From a checkpoint of a small transformer trained on Wikipedia.
Size: 8 layers, width 128, MLP 384 GELU, vocabulary 1024, 1.45M parameters.
Training: 108M tokens, 3281 steps.
Each number is 128 + 24 x the weight over its row's rms, rounded and kept within 0 to 255. Layers, rows and columns count from 0. The size above them is the row's rms in percent of the matrix's.

# layer 3 MLP up, 384x128, rms 0.374, rows 272-298, columns 0-127
size [104  92  98 104 110  95  93 105  96 101  92 107  94  92 101 102  92  87 103 101 102  93 100  99 108 101  97]
[[141 130 125 146 148  92 125 145 122  95 115 106 120 145 143 121 175 116 132 171 134 112 150 152 118 134 141 128 107  67  93 107 186  95 103 126 113 152 155 122 171 136 141 132 123 153  99 134 146 110 142 120  85  97 139 145 129 112 128 170 117 161  91 179 117 127  95 138 110 118 125 105 119 110 133 124 162 129 145  97 108 117 137 144 123 138 118 128 162  63 105  95 104 157  77 142 104 120 117 164 121 143 144 127 166 132 121 155 115  88 116  62 109 147 138 148 100 133 153 136 116 123 128 116 147 118 129 187]
 [132 128 155 103  66 126 127 147 148 140 152 138 128 145 135 155 116 122 124  94 131  96  95 106 125 147 156 146  77  77 120 149 157 116 171 157 146  84 167 120 125 120 139 147 112  98 163 166 118  81  92  80 129 131 136  97 165 117 117 117 130 128 128 128 136 107 117 138 136 153  59 122 115 152 135 156 119 125 158 100 133 103 113 160 118 136 102 153 107 111 102 147 119  84 131 185 119 129 125 122 124 131 131  84 133 115 101 105 190 130 125 124 164 135 100 119 143 122 146 116 154 112 127 168 126 140 160 115]
 [137 146 153 146 136 123 109 147 150 133 119 133 142 149 133 106 130 104 124 167 104 147 102 130 114 132 120 137 106 145 129 137 151  93 129 130 159 113 202 182 156 152 112 161 102  96 113  89 136 153  90 129 132 105 158 135 161 156 135  99 132 174 105 125 125 121 141 156 108  85 122 122 137 173 134  95 119 115 131 118 177 125 120 132 129 138 109 153 139 146 151 148  98 123 120 120 131 133 108 119 152 183 116 163 163  85 121  96  88  96 144 156 179  99 123  93  86  95 123 145 111 133 166 110 158 160 120 111]
 [ 87 123 175 110  93  93  81 126 116 180  86 172 172 155 167 103 112 149 130 132 135 116 142 150 157 166 122 117  87 148  97  94  88 114 125 143 117 142 131 153 127 115 140 143 118 160 127 148 105 144 109 108 107 136  94 139 154 136 115 112 170 140 158 101 155 121 127 166 141 141 160 119 143  93 148 136 111 100 109 133 117 114 101  85 118 126 116 129 142 106 147 133 133 130 119  76 107 149 118 125 154 109 129 155 156  89 165 126 111 188 107 109 142 128  77 107 119 127  82 158 113 135 115 128 141 135 128 132]
 [113 107 122  75  93 131 140 112 103 123  77 111 137 150 116 142 121 140 149 147 118 117 100 145 166 168  87 140 144 126 150 131 118 162 129 116 126 123 141 147  83 120 120 155 115 121 104 152 148 120 115  99  77 141  95  96 139 102 152 110 162 123 133 152 118 148 111 122 125 127  62 118 147 155 141  61 140 118 126 109 155 138 141 102 133 153 159 108  83 119  74 138  98 103 167 156 114 152 139 136 105 152 155 134 117 127 137 176 146 127 135  95 106 132 113 110 109 165 157 114 148 151 124 129 112 173  82 125]
 [106 147 174 118 142 112 151  83 165 110 123 126 135 100 108 157 151 114 150 115 128  79 145 131 129 114  96 114 145 102 131 122 127 135 118 126 116 149 113 113 187 173 150 113 112 132 111 165  83 118 102 128 135  98 122 152 115 102 165 130 152 127 122 111 139 169 117 149 150 169 117 107 183 121 169 112 113 140  85 121 171 137 150 131 120 150 149 157 161 103 129 122 173 165  83 138 123 121 142  95  70 118 110 152 114 104  99 130 122 162 143 120 150 173 132 163 147 135 127 116  92 121 133  98 145 115 124 157]
 [134 145 119 163 113 115 102 162 112 149 114 123 155 113 104 105  70 138 102  99 141  73 207 146 148 145 100 142 121 175 111 118 161 179 144 114 136 127 118 118 130  64 133 115 153 121  79 140 119 154 174 112 138  83 129 124 136 154 124 153 131 159 136 169 125 103 128  85 150 137 146 145 146 141 105 102 151 106 117 113 160 156 108 144 147 143 149 151 144  81 114 123 112 145 120 102 116 111 133 133 157 131 123 138 118 135 146 128 152 143 159 126 169 166 141  89 136 141 120 114 128 118 160 138  97 130 106 144]
 [115 112 109 151 119 139 128 151 119 132  96 147 163 100 158  88  85 125 132  88 124 127 112 139  95 148 130 104 113 127 120 145 167 137 121 121  91 150 161 131 137 148 136 145 118 123 127 143 134 133 145  98 142 129 123  93  93 136 199 132 151 169  66 159 120 134 129 157 155 141 138  90 141 179 111 129 120 115 150 113 147 159 138  90 108 100 104  85 147 126 130 173  93 160 139 125 117 106 103 139 105 142 114 164 130 126 161 137 145 141 104 123  95 110 146 122  88 112 140 169  93  93 168  77 121 120 108 132]
 [134 150 126  90 118 113 144 115 112 172 126 141 165 180  98 143 125 145 120 129 111 106 137 158 119 125 147 152 146  86 131 182 120 153 149 128  99 116 160 147 137 176 138 137  85 149 108 135 137 127 122 160 149 134 156 130 108 144 123 144 125 149 100 134 215 154 163  90 141 160 138 134 101 128 141 147 122 150 118  66 115 104 143 101 120 136  70  91 124 149  82 156 123 112 126 117 166 108  88 117 109 149 119 132 167  98 137 145 125 155 133 118 129 125 152 104 124 143 174 127 122 156 118 142 147 108 120 112]
 [143 119 112 116 100 151 152 159  89 117 181 128 173 123 104 160  73 150 113 174 125 105 127 173  87 117 114 114 114 117  89 111 122  91 159 102 122 172 137 109 133 110 128 132 176 160 118 141 101 151 148 141 116 161 171 105 160  92 125 127 118 160 105 144 145 125  87 110 138 128 121 125 109 112 112 154 123 156  88 145 162 142 107 135  88 111 150 163 116 147 121 114 150  90 169 143 149 141 116 153 118 149 106 167 114  95 102 147 109 142 160 111 105 112 117 102 134 159 135 123 108 104 157  97 117 117 132 125]
 [ 73  78 137 130 145 102 124 153 137 181 160 124 118 104 163 148 143 131 119 152 132 132 107 112 153 140  90 147 103 144 133  89 121 145 131 103 125 119 117 107 160 129 131  83 174 113 106 128 149  99 138 132 187 131 100 116 137 107  82 119 185 130 127 164  95 107 131 110 132 166 105 158  95 150 146 119 143 144 131 140 174  95 136 144 118 123 159 140 116 130  96 119  95 167 135 115 150  79 131 124 115 111 165 132 130 152 111 159 116 120 122 184 122 151 144 116  97 138 112 150 156 164 111  90 130 133 124 143]
 [ 81  84 130 106 165 125 104 163 120 153 155 128 149 104 152 165 126  83  89 146 135 106  91 143 153 154 133  65 121 121 150 170 145  91 126 111  80 129 156 128 163 176 124 127 129 177 159 144 111 134 111 124 105 132 148 152 168 187 109 120 110 182 101 139 136 139 130 148 170 137 133 132 101 140 136 103 114  84 126 125  84 131 102 126 127 118 109 120 140 153  86 123 124 116 144 129 140 136 141 102  77 122 149 119 122 124 117 107 142 160 142 117 144 142 115 103 110 127  95 147 112 156 127 100 131 121 135 116]
 [ 62 141 125 100  88 113  97 121 115 120 149 149 151  81 122 140 130 117 126 164 108 101 140 136 130 145 108  90 174 140 130  97 123 147 162 108 180 128 129 114 163 123  71 130 105 118 132 124  96 146 117  86 134 149 123 165 109 122 135 137 175 151 130 129 192 104 102 165 119 127  86 132 135  90 132 131 126 151  90 102 119 109 172 118 154 135 121 106 117 174 110 116 159 137 170 101 114 155 141 126 123 169 166 109 112 115 130 170 128 114 143 102 151 147 122 127 108 136 144 129 125 128 154  93 149 133 137 112]
 [110 161 146  85 125 149 147 169 142 101 164 130 146 124  86 170  99 135 108 149  70 148 111 134 117 120 165 128 122 103 104 100 149 141 116 114 189 136 137 121 121 193 160 140 129 174 139 104 131 108 142 167  95 143 118 117 160 139 130 131 136 120 152  87 178 126  80 113 146 134 105 105 117 135 119 160 111 138 124 162 180 110 121 114 101 130 123 142 114 120 166 106 152 136 141  96 107 163 149  99 138 120 151 106 111 128 152 106 158 138 145 150 114 121 136 119 135 142 102  90 144 159 111 113 121 108 107  86]
 [ 93 168 147 107  81 145 104 148 134 113 122 157 116 153 110 150 100 103 103 109 104 128  90 140 115 135 165 140 144 140 149 152  75 126 156 146 142 134  98 166 179 131 174 137 111 119  99 155 102 120 117 154 136  96 161 141 148 128  89 142  95 105 108 103 127 146 119 123 152 119 136 118 148 121 121 123 127  84 136 135 181 138 135 123 142 150 113 146 139 121 125 102 137 175 135 150 140 129 148 191 117 141 141  99 133  53 137 137 144 134  97 182 130 109 134 162 142 109 139  99 126 138  99 148  93  97 138 129]
 [122 123  98 125 150 128 114 171 111 166 124 170 149 142 116 144 110 101 133 124 172 131 141 174 105 117 144 106 158 128  72 123 154  95 118 113 151 125 120 141  83  83 140  97 143 110 115 118 149 143 141  92 118  88 175 138 145 122 139  77 149 139  96 101 101  91 124 134 102 135 106 148 109 138 124 155 126 179  97 162  98 109 121 141 105 117 109 161 120 126 117 118 151 137 127  83 107 113 158 130 160 170 132 151 117 117  77  96 163 125 111 120 143 126 161  90 135 142 123  82 120 115 118 161 141 132 158 109]
 [ 99 120 150  89 123 121  97 100 126  83 111 145 112 129 111 133 114 153 117 124 104  94 143 186 163 103  96 123 108 144 121 107  98 111 127 118 153 142 183 117 166 195 114 125 114 155 134  96 111 167 149 132 137 163 112 104 134  87 118 145 125 125 100 139 150  92 112  99 117 106  83 178 163 147 120 137 143 145 119  85 141 145 126 142 112 150 109 105 135 173 124 136 150 112 140 142 132 115  78 151  90 156 136 134 124 108 139 131  86 153 130 146 135 140 173 151 145 112 128 114  93 136 114 155 173 123 105 138]
 [140 159 116  81 123 137 155 113 133 137 108 122  98 148 132 105 137 135 127 120 126 123 136 105 123 166 189 146 106 130  98 127  97 140 135 160 132 127  97 147 116 162 146 154 126 109 160 110  78 107 117 120  99  76 120 104 148 124 118 140 131 201 126 109 124 135 134 109 131 158 110 138 141 142 114 155  91 124 138  99  94 171 148 141  78 126  95 139  79 172 116 108 120 128 148 154  76 172 122 150 113 134 115 125 143 150 161 146 117 152 125 167 113 110 165 112 147 115 124 184 125 147 123 126 162  85 127 128]
 [162 124 173 143 130 143 145 177 126 131 155 145 157  99 108 148 143 118 174 126 151  89  87 130 157 122 151 121 128 107 105 108 145 157  77 178 123 137 159  80 156 135  84 158 115 117 112 120 134 131  69 128 135 126 119 122 117 101  85 158 145 175 144 169 129 159  86  92 131 121 107 145 124  98 128 163 124 139 127 114 108 112 119 116 122  76 131 119 114 123 115 138 158 101 119 125 143 127 111 121 121 135 134  86  99 119 154 143 122 162 145 191 135  97 137 139 174 101 140 110 132 116 129 128 163 120 137 139]
 [ 92 100 131 141 115 135 134 130 143 147 133 124  66 110 103 119 111  77 125 133  98 140 100 105 144 156 169 158 129 138 147  86 134 140 147 105 156 117 104 108 142 138 126 144 115 209 108 107 137 141 153 117 105 128 154 155 127 129 134 157 147 131 142 145 157  88 127 113  96 128 122 111 124 157 104 111 103 118  91 128  66 124 138 125 181 144 107 108 132 148 133  91 201 153 123 116  87  93 133 125 144 102 125 141 132  87 104 144 133 106 127 195 147 158 114 129 108 148 134 130 114 109 125 127 110 133 126 140]
 [118 149 172 102 134 109 102 132 154  65 161 126  99 110  98  57  77 117 149 116 107 152 150 123 142 120 142  99 165 134 158  83 145  91 122 143 149 112 122 124 153 121 155  84 164 143 115 155 134 100 146 121 129 136 136 175 155 134 126 117 116 107 125 134 132  88 137 107  93  99 110 134 107  83 114 138 107 134 140 132 132 115 135 171 124  91 134 126 126  97 114 157 128 109  97 133 120 135 134 108 120 157 143 147 129 164 147 147  99 155 134 112 180  71 136 112 142 125 150 130  87 140 138 165 154 131 112 157]
 [113 127 133 120 154  76 107 101 166  87  84 157 115 129 115 117 129 153 157 138  76 114 121 117  95 148 123 143 171 163  89 134 138 108 160 119 161  95 150 115 162 160 137 134 122 156 127 115 123 170 132 140 135 109 154 111 127 135 123 165 108 126 166 104 125  95 124 109 126 131 152  90 143 155 159 116 120 106 112 115 177 118 172  96 110 143 136 137 103 106 139 134 109  94 114 155 108 120 126 134 115 149 145 168 159 143 127 142 173 105 154 161 160  58 170 134 149 128 157 135 120 154 152 135 106 104 135 121]
 [101 133  94 114  97 137  96 125 133 127 200  99 135 153 133  95 142 155 106 137 133 144 124 103  98 134 129 163  80  82 143 142 155 113 166 115 148 127  87 128 128  91 131 157 112 113  89 147  91 130 106 142 153 135  85 167 113 106  77 160 145 149 131 129 133 108 159 148 123 119 157  80 149  89 129 125 133 137 127 127 117 124 129 144 130  91 159 161 144 167 100  95 134  86 165 141 136 166 158 111 132  96 163 137  97 104 130 139 144 148 117 146 156 113 162 141 104 137  88 127 153 114 111 138 140 141 133 127]
 [122 133 126 107 116 105  93 130 126 133 129 136 159 107 140 161 111 148 116 102 100 105 117  94  80  83 133 105  55  94 162 120 176 109 128 133 130 114 142 146 120 130 174 123 115 112  98 133  66 118 126 119 133 127 141 114 110 118 158 118 129 149 106 101 128 109  98 140 127 136 128 145 144 151 108 136 143 171 157 150 119 152 112 130 124 121 107 132 159 132 111 144 140 139 148 145 105 135 111 161 114 127 157 181  91  95 127 146 165 161 163  90 172 138 144 133  61 157 161 110 137 148 184 122 137 125 149 112]
 [ 78 114  91  88  66 132 115 108 116 120 143 114 144 116 111 140  91 152 128 136 125 125  87 180 106 150 125 120 123 121 117 131 147 139 133  97 202 160  90 152 127 124 135  98 130 124 158  93 152 171 127 102 117 138 132  95 169  90 121 118 179 178  82 114 143 125  87  92 139 141 118 139 114 184 136 102 116 148 136 128 139 152 159 121 182 126 102 122 122 139 145 151 134 121 151 153  94  95  98 128 100 107 122 130 104 127 141 113 136 105 136 130 117 127 143 126 155 114 132 130 149 160 131  97 137 147 130 142]
 [136  79 142  81 155 118 123  93 179 108 106 133 132 103 148 164 109 125 112 160 149 117 139 129 164 105 112 120 104 116 173 131 157 144 135 133  98 124 150 102 126 148 120 110 121 136 135  73  86 145 134 136 138 104  72  98 127 133 110 162 194 111 119 107 106 100 144 118 121 130 131 104 136 109 173 127 130  95 137 153 160 171 101 135 130 126 123 131 124  91 112 175 128 145  92 142 118 124  99 135 119  87 106 152 137 154 153 132 158 142 129 143 123 130 129 100  92 177 126 134 162 152 112  95 124 114 134  78]
 [128 153 156 135 170 157  94 121 141 147  91 105 144 129 121 142 164 113 137 108 131 125 160 136  93 161  94 142 145 134 154 122 159 125 140 141  83 134 125 121 157 102 175 149  93 152 135  96 116 167 128  94 158  91 110 142 117 108 110 124 125 116 164 124 176 151 150 109 162 105 153 108 137 117  66 120 135 126 107 183 133 123 147 127 128 111 165 131 137 100 153 147 129  80 126 111 103 119 120 182 108 106 122 158 164 127  97 116 123  90 112  83 155  98 104 129 114 149 137 114 110 168 126 121 149 165 124 134]]
# layer 3 MLP down (transposed), 384x128, rms 0.216, rows 272-298, columns 0-127
size [102  88  88  94 105 102  84 111 102  97  97 115  86  89 104  93  97  84  93  95 102  88  98 109 109 110  88]
[[105 117 128 114  95 105 160 143  34 111 136 132 124 139 149 106  98 111  76 141 163  88 141 124 161 118 114 125 179 136 132 133  61 134 148 149 171 117 153 126 127 114 141 132 153 110 160 148 131 107 144 109 125 116 121 154  78 126  68 121 148 126 157 124 101 115 140 120 142 111 121 117 138 141 144 133 106 109 118 115 142 115 128 126 163 129 134 138 114 184 133 121 152 103 168 111 154 170 144 135 171 133 106  99 145 133 116 139 165  96 100 130 140 149 115 106 152 108 109 183 145 124 137 145 106 115 119 121]
 [138 148 156  97 110 120 114 102 177 112 119  84 161 101 116 169 119 145 128 112 130 165 118 139 116 128 120 129 132 149 138 141 117 136 114 114 177 123 109 128 153 137 143 154 176 118 145 118 138 125 160 154 123 121 115 159 116 138 133 144 107 122 131 128 185  82 114 102 105 138 148 128 118  93 113 150 152  95 167 134  78 122  96 142 113 163 115 122 134 150 109  85 185 118 138 115 114 125 151 113 173 119 140 156 118 149 104 137  90  84 138 135 137 129  47 133 105  94 128 177 130  95 103 112 152 151 125 115]
 [ 86 133  98  82 125 109 123 120 200 155  67 102 129  95 110 128 115 141 178 141 116 149  73 123 124 142 146 127 153 147 175 161 110  96 100  95  90 127 132 132 121 129  98 129 151  86 117 129 117 181 137 148 125  97 127 157 147 134 164 129 114 137 136 105 121 115 123 145 108 144  73 147 116 117 142 144 125 137 125 154 141 135 123 109 140 149 156 120 107  60 117 109 136 120 156 107 134 162 146 171 139 149 115 140 154 122 143 147 134 138  96 120 115 139 129 104 129 152  91 147 120 147 111 158 133 180 124 112]
 [111 156 121 166 123 109 138 137 128 122 122 158 132 129 139 124 138 133 106 156 126 124 108 112 135 124 119 118 143 106 205 127 141 119  90 161 115 126 124 152 107 123 199 150 112 131 106 143 108 125 166 110 129 132  90 173 125  83 137 114 118 115 153 148 110 134 141 136 151 137 170 117 114 122 114 129  84 130 143 149  92 148  86  72 145 125  71 120 131 118  96 156 110 130 128  98 171 162 162  97 124 131 115 125 109 121 174 131 110 126  98 109 169 129  94 192 143 114 119 146 103 110 151 163 125 141 106 100]
 [ 94 149 128 116 119 118 133 162  57 136 148 129 150 135 133 112 136 121 150 174 155 133 125  87  92 120 138 171 115 124  84 103 160 118 130 110 155 161  98 138 134  77 130 119 173 115 110 106  87 124 145 128 137 107 107 123 141 114 112 117 160 155 116  93 137 118 109 169 123 136 130 118 176 110 105 146 131 162 117 176 134 182 138 125  81 100 132 115 147 142 127 182 114 179 130 151 138 136  76 109 119 145 149 142 137 154 142 141 112 129 124 101 118 124 127 125 141 114 135 131 144 135 114  95 119 151  86  72]
 [170 105 133 138 135 131 158 123 104 129 137 144  88 127 130 164 128 151 124 135 140 123 119 124 103 126 125 137 126 122 140 130  93 144 144 114  87  84 115 113 122 149  99 134 186 101 155 101 189 175 133 151 132 138  98 142 108 144 104 127 133 121 192 193 132 135 130  96 146 125 156 127 124 164 106 120 126 104 149 113 111 165 115  97 139 160 143 127 127 138 140 114 122 139 127 114  91 154 156 126 154  92 144 131 145 134 141 114  74  94 144 156  91 117 131  95 127 147  62 113 135 106  83 151 127 117 147  80]
 [140 140  92 117 123 123 165 119 106 129 169 147 130 136 107 128 118 132  98 121 178 111 150 102 136  81 137 137 157 171 134 189 142 157 126 147 155 134 101 139 121 151 120 128  86 128  81 145 107 144 123  79 168 117 163 122 134 147 163 107 105  90  88 122 104 154 148 110 151 106 144 125  90 143 154 105 146 132 140 160  89 130 117 146 102 137 120 146 126 145 177  92 103 142 155 116  83 172 148  97 115 167 104 118 106 136 106 160 119 140 107  96 118 149 110 133 145  91  84 107 130 120 149 116 138 140 139 129]
 [143 117 129 140 124 121 131 128 122 120 111  83 171 140 108 118 126 116 132 123 124 140 110 120  76 131 143 129 120 155 134 120 137 131 122 107 132 112 155 120 118 141 103 144 163 122 143 135 146 162 138 115 141  65 165 115 124 132 148 123 125 129 184 137 117  96 167 117 155 133 156  99 112 193 139 144 121 201 143 141 121 107  75 121 121 114 101 100 141  90 137 147 149 127 168 103 188 163 151 158 138 155 143 148 159 121 148  97 128 132 124 140  96 130 118  85  92  81 122 112 105  95  92 123 111 141  90 101]
 [155 159 136 123 105 151 109 115 148 126 133  81 146 152 111  90  97 140 119 121  99 130  65 131 124 108 133 107 107  83 123 146 151 143 135 117 128 157 160 133 108 138 150 143 102 163 128 116 118 138  75 132 102  99 167 138 122 121 137 140 157 154 126 107 156 135 148  55 129 147 182 143 153 136 134 111 126 127 151 119 142 120 146 128 125 144 100 105 136 169 112 170 145  77 115 114 142 132 128 156  73 127  94 143 136 109 132 188 114 155 125 138  91 121 144 106  98 131 164 116 100 127 105 142 168 145  84 135]
 [121 143 134 122  97 125 137 155 129 125 136 106 127  90 171 158 135 129 133 151 107 106 142 119 139 140 108 130  90 139 137  80  74 113 121  98 117 107 126  93 122  85 146 110  97 170 156 132 108 144 156 158  67 150 139 144  79 111  77 176 106 127 153  92 107 110  93 145  67 165 135 133 136 113 153 121 155 139 124 132 132 112  93 123 139 101 133 126 109 157 126 123 118 129 152 110 142 100 181 145 121 158  89 156 126 126 150 150 154 151 146 143 125 143 148 162 149 151 146 106  97 155 151 132 126 160 120 157]
 [117 116 137 120 149 134 103 155  81  89 139  89  93 114 128 137 110 129 165 135  83 138 147 102 114 131 159 134 167 122 141  99 150 106  67 131 146 175 104 116 178  73 149 101 166 152 141 141  80 135 148 136 165 160 100  99 139 185 146 134 114  90  76 142 149 133 123 131 144 134 164 144 122 155 106 138 144 127 128 147 155 118 142  94 117 115  98 126 121 131 119 151  80 145 143 131 111 142 155 107 130 154 140 148 167 159  99 110  97 135 113 129 120 127 125 134 125 123 123 124 169 159  97  99 110 126 134 130]
 [177 138 124 127 106 103 126  71 103 120 143 132 126 185  92 130 145 106 135  74 149 130  98 140 117 144 137  68 125  84 175 163 143 118 146 113 143 134 138 175 159 150  91 123 128 110 128 151 109 154 133 147 115 149 103 116 167 131  99 142 143 143 123  90 116 122 104 163 153 153 138 110 112 157 115 109 118 103 120 101 137 101 143 106 110 113 126 152 138 155 130 123 128 111 133 116 117 123 135 113 156 117 181 103 110 116 103 127 109 163 166  99 158 120 134 105 145  97 117  71 116 166 144 106 130 170 152 161]
 [106 114  85 116 156 146 134 140 130 139 129 130  92 157 127 121 130 120 138 111 135 153 149 110 113 128 146 121  93 148 145 155 166  98 162 139 183 161 132 157 112 166  75 139 123 145 111 141 136 121 102 106 125 130 143 122 113 195 103 121  80 134 156 169 125 156 128 123 107 125 109 107 120  98 106 108 143 120 164  97  91 151 155 140 128 136 147  76 112 124 125  81 117 134 121 161 100  73 106 192 118 121 130 129 144 138 159 107 135 109 127  90 143 166 125 141  93 105 138 109 112 132 147 178 129 139 130  97]
 [144 145 165 138 120 143 153 115 148 133  86 116 150 162 147  92 138 172 179 116 125 123 118 111 149 113 135 141 160 179 154 118  82 103 138  82 140 110 118 167 120  96 103 113 115  99 128 151 144 104 138 113  74 103 153  98 178 135 147 115 121  96 159 113 126 152 137 108 131 151 174 147 129 124 140 121 133 157  71 133 117 114 135 118 144 153 148 182 156 121 140  98 156  92 124 137 146 113 114 106  97 101  94 122 119 110 134 106 136 130 136  77 133 125 137 108  96 141 122 115 111 135 161 116  99 165 159 102]
 [112  97  97 134 139 136 124 150  88 140 152 113 152  87 112 167 126 176 177 112 145 120 111 112 104 144 140 109 144 136 175 104 114  99 162 118 123 119 145 109 103 109 140 154 134  84 144 142 141  86 132  92  85 140 155  99 158 122 136 150 101 127 167 149 119 130 139 126 113 152 145 113 140  96 130  81 115 109 151  94 138 106 113 165 101 145 197 136 135 146 102 157 118 110 124 118 179 162 132 132 157 158 168 101 113 131 130 136 125 140  99 145 107 118 118 128  84 153 138 133 107 122 150 168 102 119  87 122]
 [115  98  65  93 106  98 139 171 138 127  88 132 124  89 105 126 165 131 116 136 150 135 102 105 118 130 145 119 143 158 127 121 103 108  98 100 155 145 127 102 100 149 123 136 111 142 118 125 151 145  85 156 117 147 129 140 109 180 108 104 136 113  93 156 127 111 107 164 161 131 109 166 128 153 123 119 123 137 140 147 164 118  85 114 153 154 137 142 146 172 128 213 115 161 111 136 138 111 162 121 183 110  94  95 129 128 128 123 121 119 160 114 190 116 106 137 117 122 119 132 119 100 124 114 131 159 135 104]
 [134 111 120 153  99 174 118 108  96 109 102 104  92 104 147 116 128  99 150 160 177 130 129 177 120 104 138  97  98 118  91 130 105 137 194 155 140 115 151 133 104 110 116 159  92 121 160 158 188  78 135 135 162 143 115 122 125 105 159 129 134 119 132 138 144 128 166 189 114 138 132 106 136 134 116 132 138 102 156 133 168  63  82 160 137  91 118 118 138 112 137 152 131 139 127 127 126 133 124 145 121 107 117 125 121 122 126 150 136 164 127 152 157 122 114 108 143  76 113  98 116 130 123 108 137  89 140 146]
 [126 121  96 145 152 110 106 115 111  66 127 125 149 113 148 176 131 122 137 153 124 115 105 139  97  74 136 145 142 115 144 151 124 146 145 131 185 118 148 145 138 122 143 123 134 139 105 142 144 160 163 104 150 157 139 133 116 139 132 156 150 113 161 138  94 129 128 125 143 134 137 112  94 133 113 110 129  96 172 151 119 115 125 126  85 105 176 139 181 106 150 170 134 147 125  77 115 112  93 126  93 143 111 103 139  70 113  77 100 168 113  80  83 121 121 140 155 108 139 109 119  97 123 159 134 148 143 152]
 [159 114 134 129 146 141 158 107 115 102  95 162 140 113 109 101 135 147  85 141 123 108 128 163 135 126 153 122 137 146 167 111 112 111 145 137 131 123 176 110 157 141 120 105 117 160 144 152 152 147 118 117 111 121 132 147 119 126 116 157  92 153 146 126 145 103 112 137 111  90 145 123  88  91 196 174  64 130 163 117 122 120 115 122 137 114  97 110  58 139 144 133 153 181 102 117 162 120 109 104 103 162 151 112  90 133 140 102 139 155 119 145 122 126  79 178 124 129 124 131 128 109 143 138 159 123  81 137]
 [ 91 115 153 132 111 140 118 159 127  89 131 156  90 172 101 138 150 124 140 111 153  98 155 100 119 120  92 130 156 147 123 136  99  84 100 133 187 124 131  82 111 122  99 157  95 149 124 100 114 166 104 136 127 111 133 131 104 100 112 141 123 172 116 130 175 129 100 118 144 126 145 134 102 107 136 155 123 118 159 130 110  95 180 151 149  81 131 148 152 120 156  75 123 139 149 119 145 118  80 150  98 127 123 111 132 133 104 160 161 152  92  96 167 132 114 132 115 152 105 125 158 110 150 155 162 152 148 133]
 [ 87 123  99 148 169 143 157 118  88 131 130 116 121 123 108 125 127 103 137 177 104 159 155 117 120 105 117 125 108 117 130 110 158 167 116 154 144 106 116 121 160 143 137 137 154 149 116 160 132 161 121 125 141 147 139 141 107 139 160 135 135 122 170 127 167 152 156 156 105  79  71 106 140  83 126 124 121  90 179 129 140 143 123 104 142  89 151 119 146 140 130 138 100  62  82 119 123 130 114 120 114 110 155 136  77 101 159 129 111 155 122  92 127 149 140 112 139 112 150 103 136 129 147 124 163  92 167  81]
 [135 107  80 102 135 114 149 148 158  92 147 113 123 131 101 130 138 131 133  87 177 129  91 108  89 117 153 141 128 130 143 124 134 167 103 123 141  88 117 140  91 154 103 118 164 128 132 101 140 146 141 116 169 119 105 147 142 149 128 130 120 144 157 101  66 149 114 165 109 118 153 110 144 122 192 131  92  90 125 132 129 107 145 118 116 132 170 159 119 123  97 123 125  94 175 151 107 136 123 115 169 112  61 145 125 122  96 122 120 141 124 137 103 129 149 164 152 204 141 107 120 126 135 142 129 142 128 130]
 [104 168  91 147 127 107 133 138  90 130 148 116  98 150 144 138 121 138 162 121 121 141 182  68 114 142 123 116 165 136 119 122 197 119 106 114 128 157 156 128 122 123 137  97 131 157 127 151 132 133 152 128 154 101  69 170 129 127 142 134 146 169 134 159 160 130 145 130 116 129 131 139 117 119 187 121 105 125 109  94 130 135 123  80 130 125 123 140 137 108  94 111 126 164 140 131 103 128  64 129 117 149 132 131  92 146 146 118 155 155 128 102 131 123 145 125  64 146 142  79 123  90 115  95 134 121 155  92]
 [ 86 117 100 134 124 106 157 159 142 115 110 170  97 129 167 146 104 133 105  98  83 131 128  82  82 119 120 139 136 129 128 145 145 122 132 128 155 154 121 135 123 119 110 128 114  91 136 104 145 134 112 134 162 145 160 110 156 104 118 146 107 108 118 110 152 110 110 154 133 106 127 153 184 163 124 158 140 157 149 180 149 139 125 109 143 129 124 125 128 134 145 130 144 134 141 138  70  66 160 157 107 123 102 145 159 115  83 120 144 122  68 113 143 175 156 121 125 122 126 156 108 125 165 108 162  79  98 114]
 [104 170 109 158 143 131 102 154 136 132 146 137 124 115 129 155 134 124 140 122 110 122 116 129 115 140 176 100 192 117 119 140 132  96 147 129 141 153 137 129 115 140 123 111 120 151 132 149 103  66 134 140 153 144  99 166  85  91 156  65 100 128 142 151 145 148 149 154 125 162 105  95 107 143 106 132 117 145 161 138 127 104 162  92  63  74 120 150 141 100 136  96 160 166 133 136 124 113 125 124 150 115  69 108 127 128  98 112 139 146 133 101 126 115 120 133 123 123 113  99 176 134 109 136 147 171 118 158]
 [142  89 123 108 151 115 102  90 138 127 132 173 165  97  91 146 173  94 113 128 116 149 154 124 151 120 112 111 143  95  95 150 120 110 174 131 118 110 136 160 113 136  96  97 164 174 117 114 149 125 161 128 124 132 116  99 139 123 140 152 162 121  94 132  87 146 102 143 178 129 129  98  92 172 121 152 132 125 119 118  89 126 118 125 101  98 124 152  94 162 103 109 126 110 105 143 135 130 131  85 129 144 123 133 121 132 176 178 139 147 119  84 125 141 126 116 121 136 126 156  96  95 146 139 159 190 155 152]
 [ 75 147 112 115 111 129 113 147 113 120 114 101 134  80 135 153 104  97 127 131 137 109  81 144 103 143 123 108 171 176 145 166 135 153 128 161 121 140 138 120 161 167 121 145 150 154 136 131 110 135 136 123 139  77 116 127 132  92 134 156  82 148 150  89 121 136 154 116 150 105 177 111 105 103  71 159 131 120 143 162 142 121 113 136 125 149 148 138 118 123 102 142 157  95 128 103  99 129 131 127 120 119 170 134 188 146 107 152 131  94 119  74 115 114 108 173 152 165 122 123 131 123 119  80 125 168 123 125]]